config.yaml
n_layer: 15
d_model: 192
n_head: 6
n_kv_head: 6
head_dim: 32
d_mlp: 384
vocab_size: 8192
activation: "swiglu"
norm: "rmsnorm"
norm_place: "out"
norm_eps: 1e-05
positions: "rope"
rope_base: 10000.0
rope_fraction: 0.5
qk_norm: true
attn_scale: 0.177
bias: "none"
tie_embeddings: false
parallel_block: false
init: "normal"
init_std_qkv: 0.0421
init_std_o: 0.00768
init_std_up: 0.0421
init_std_down: 0.00543
optimizer: "muon_variant"
lr: 0.00575
lr_mult_o: 3.0
lr_head: 0.0189
grad_clip: 1.0
warmup_steps: 0
schedule: "cos"
final_lr_fraction: 0.03
batch_tokens: [16384, 32768]
seq_len: 384
doc_mask: true
z_loss: 1e-05
train_tokens: 154000000
steps: 6712
dataset: "wikipedia_en"
Each number is 128 + 24 x the weight over its row's rms, rounded and kept within 0 to 255. Layers, rows and columns count from 0. Numbers have three digits each. The size before them is the row's rms in percent of the matrix's.

# down: layer 8 MLP down (transposed), 384x192, rms 0.0601, rows 144-153, columns 0-95
# gate: layer 8 MLP gate, 384x192, rms 0.0904, rows 145-153, columns 0-95
# up: layer 8 MLP up, 384x192, rms 0.0947, rows 145-153, columns 0-95
down144 101:113099130119086145157118107133094084139144135097116122127126147135134131163139174106055144129133107110107150097111100150172070110132166141108150131081115113152143123141139121136109125130070198127149156104144120122112144145102111129091157107125169149122136116118129123174129125182109157142
gate145 102:111153148140132106152094139101138130125113157119142119117113131142152113105143146100127131138140129143096116110098153125112113138159125103067126147132161117151169138147112139088139134148161132110117153106143164152165108167083139139104109127114123074133101139097129101191166117158119161144
up145 095:108075099110167107130062094143136137143127141092098087135175135110143112139112114112120126147083144167093167100126147153115135099145109110141156119129116110099130090135087133131099110109171125084081112126132120153150116137089106096119096123131119123123115087138145140128101143094110142120
down145 094:092159157151127110146147175106139128124185155124116099115162115115156144109126136144118118082151156137124140098151132089130129146133082132125154080165140112104107141144140125119111129158127150159141095168163141122098158105086137122095089121128071157113156137111100136119126123145136116137
gate146 100:124147135147147144124124163153120137167105089154144094110152125143130153125132120151110121104165109117104115154129117166137122124124100107085115123138112126130155143136153085115153135159098088096138116120147115090172154152090078173121113089133109125111119122136124119129111147159083113138
up146 102:137138097091137102106136139139115127108124158168141097099112139141093091110146107130109173135182104159118107129155119081138139142138120143131117134148137104118107129101166122110128153187136092112117132100091139107138111089140142128130131141138138132123186163101096078133122143129128107126
down146 099:118164096134142169138118163137148124114131098124122109149141154138117110097123153159086147153130140151124125124111153087176165122124134153134080106162134121062124133174158134113120113131143154105121105176137110123139129116175100126123189104161146158158140149145125120123139138136083108130
gate147 098:161094137124154126113115128178156100112089116109139134165115119136134079142132121099155125173127128154132113160154111119129170123133134110135095124111157174169116167124152119099115165180108100092120106102149132059118099173124105138146092140163114141144132137148162153142110149070129120134
up147 114:123159093081156144128121098144083104093149163126152115115157151187132127131109143158113130135122110086134088130131160136188123163154132162137138108134146112132100119084106103134101107102145124154142152165109155147120126095142100148147159183117141061133145165133095094066122137169149170111
down147 110:099131158109160108119115114113102110111177177106148130153116102178092129107140120154147123107120112081125169078142169121117114108118112134106125132148113130171128089099125137118116129128155125169118151082127129110137134132140134138137125152131166117105157117082154134073118102154179140114
gate148 103:146118129100162060162141164151116134126123110115162166097119177138148125121097145098146108148142118115109131161121092143143156070137137160137138094116131156111152150090105127108118149152125124136164137133153141095128169124107174104095161091127133117116114152140110121145131144098073061106
up148 100:107138158120159127150141125114137179140167118118117110112120138128121114130087150144094169150110135151140097173163133156155134116107135144118131111124131114142099140129136116119082148100079116094145141112137153149102121142130165153120118106114111151142129169087139123168134158101139103140
down148 101:151092117132098141171184133134114139116135126127153171121067130141171147128099132084119125102103137126105122124141132115109143108138176128096124144097143132146168121090115094108169152125129138122168172104121172133154138138123159111132126095148126136126142124096047109108140127148107095107
gate149 104:131102150186142145128086143118105151139174146154147106123102123132123108147122095150115106150133121125153139161135079144172121106082129095105137089088143116124120128106124149123135101133139145098105133130138137108109147163171149152108149143120079153128147089114088093152132101110106124146
up149 103:142116115112121114142124139112139110134140156071169130106114134126066109121123131129123131099142146142092181139181121113116139154090113095079137162170144147149122113094139128104119122086137101166114152091109125166100089143172121149149135127140124156120097079161132139162127105135117129137
down149 103:119140133115143121185136144096152126137154143124124121142180120118112154147152114147134128090132133172144110153077144111098147118164123126114179181132126149110115106120144119100153139107144100150129173109136112142165103101149151146101130136075157153157160199109129151103154105169090115094
gate150 097:139126099178094119090100134165155132169111106146149148108127107123126101146112153146171137147094115157173113149173092163145130201106086082124139139151147123153122080101186152152114114119125122104154152154116149108137160125122139112109121093152131148128116132101144151135200101130150100162
up150 099:146143118137129106129106124104135125116078102090157105174125113142119125121114118159105136123138137069134154142151154112146098129117103130117123103136177160121121145129092141148131138165150155139095143114101102091094102163124115120127120093127083144158131120143097120092116140114139155163
down150 099:141111131099158111118160181115138145148124089129152089156107169127084121122123142084166116131122124099106116128078158133125180125129071101120103157151102142155133131171139125107074184147060118133129109142130157103157150135161182137115151115119129143116096132085136122151125136120146125156
gate151 108:111137133125194099100088172098122147148110163128095166112148127082159060093132089144137144117111132184121177105164105128147151123143112134098147139098114137152133141136089097101092087124128151149145132120102122151139128151103118173128149122147124164120136166083130103120080125110087134136
up151 109:140086112124096142081145125123105124135124157116110102118143138105118120120156105163118137120096109141126179146096086172093103144080078107114114083167104159139112131119149099154101112119092116138159167136097079124121141127121103122111125104194116147145130102149153122132127123107135154095
down151 109:132130120190101118121164113126134087130095130118122141102132118110181114146138107140132135102146127137111132102071174119153119193140162116083141165140134101129115105156124099172121144138110167105159115124112138135181138121130128089146129101131094142176118112100117139114107154069141132120
gate152 094:130160148129112148151106109125170164155130138135120098114122189128123165115152127086194176123128116091142150157120077125149129127134126131108123112160148147153135066143129132097130160127109122097183141132115087103105123128127144132138127126085152101157167105098118123142140099113151150107
up152 091:086091155164142141075120124134153128081134134141144099133155162117129100101142078170112149140150111124129127126124087092124125108101154129118148090125161140165137122107085170151139168111127138076140134126133150130128127120131160140163085130111110132181101101134118122110088172119208108140
down152 098:152139129128144157117146126140130131101120144098126119188103136117170131102164202145135155162105145131112121121124103176162106142134118114069156114124120142124111118135145172141114103150124125106126092126169137143126134131074101103115131130152120115134103132140149089137119134139165136182
gate153 101:155149125131142122115167153160107163121092147117163161151136145146146131088147095121140099112139108105123106116143102159143120090110151131088101122122128124115130118144126168174151144100182105129158110139129144121183119148104125134091135133129168139140162139126162146144125142150129122146
up153 106:134120160130168147140202118111161116145151158152139184110113100106134060083110151071146158151120093122116151146122125135131158108086091116125145148108129148105142138128133085154146154100120145143151108113115104123109158124185108136114170101123126167107126140145157139122105105184124119135
down153 102:127108093132140113123143128110148099111162116124105146148162149116106140106126152133135148155084105111104140118130124147108108171088116134115092096104155150126118109088135101119129117113148108123144110135072111137129078127129133154086161137118122142146158084114089135126125127129169143134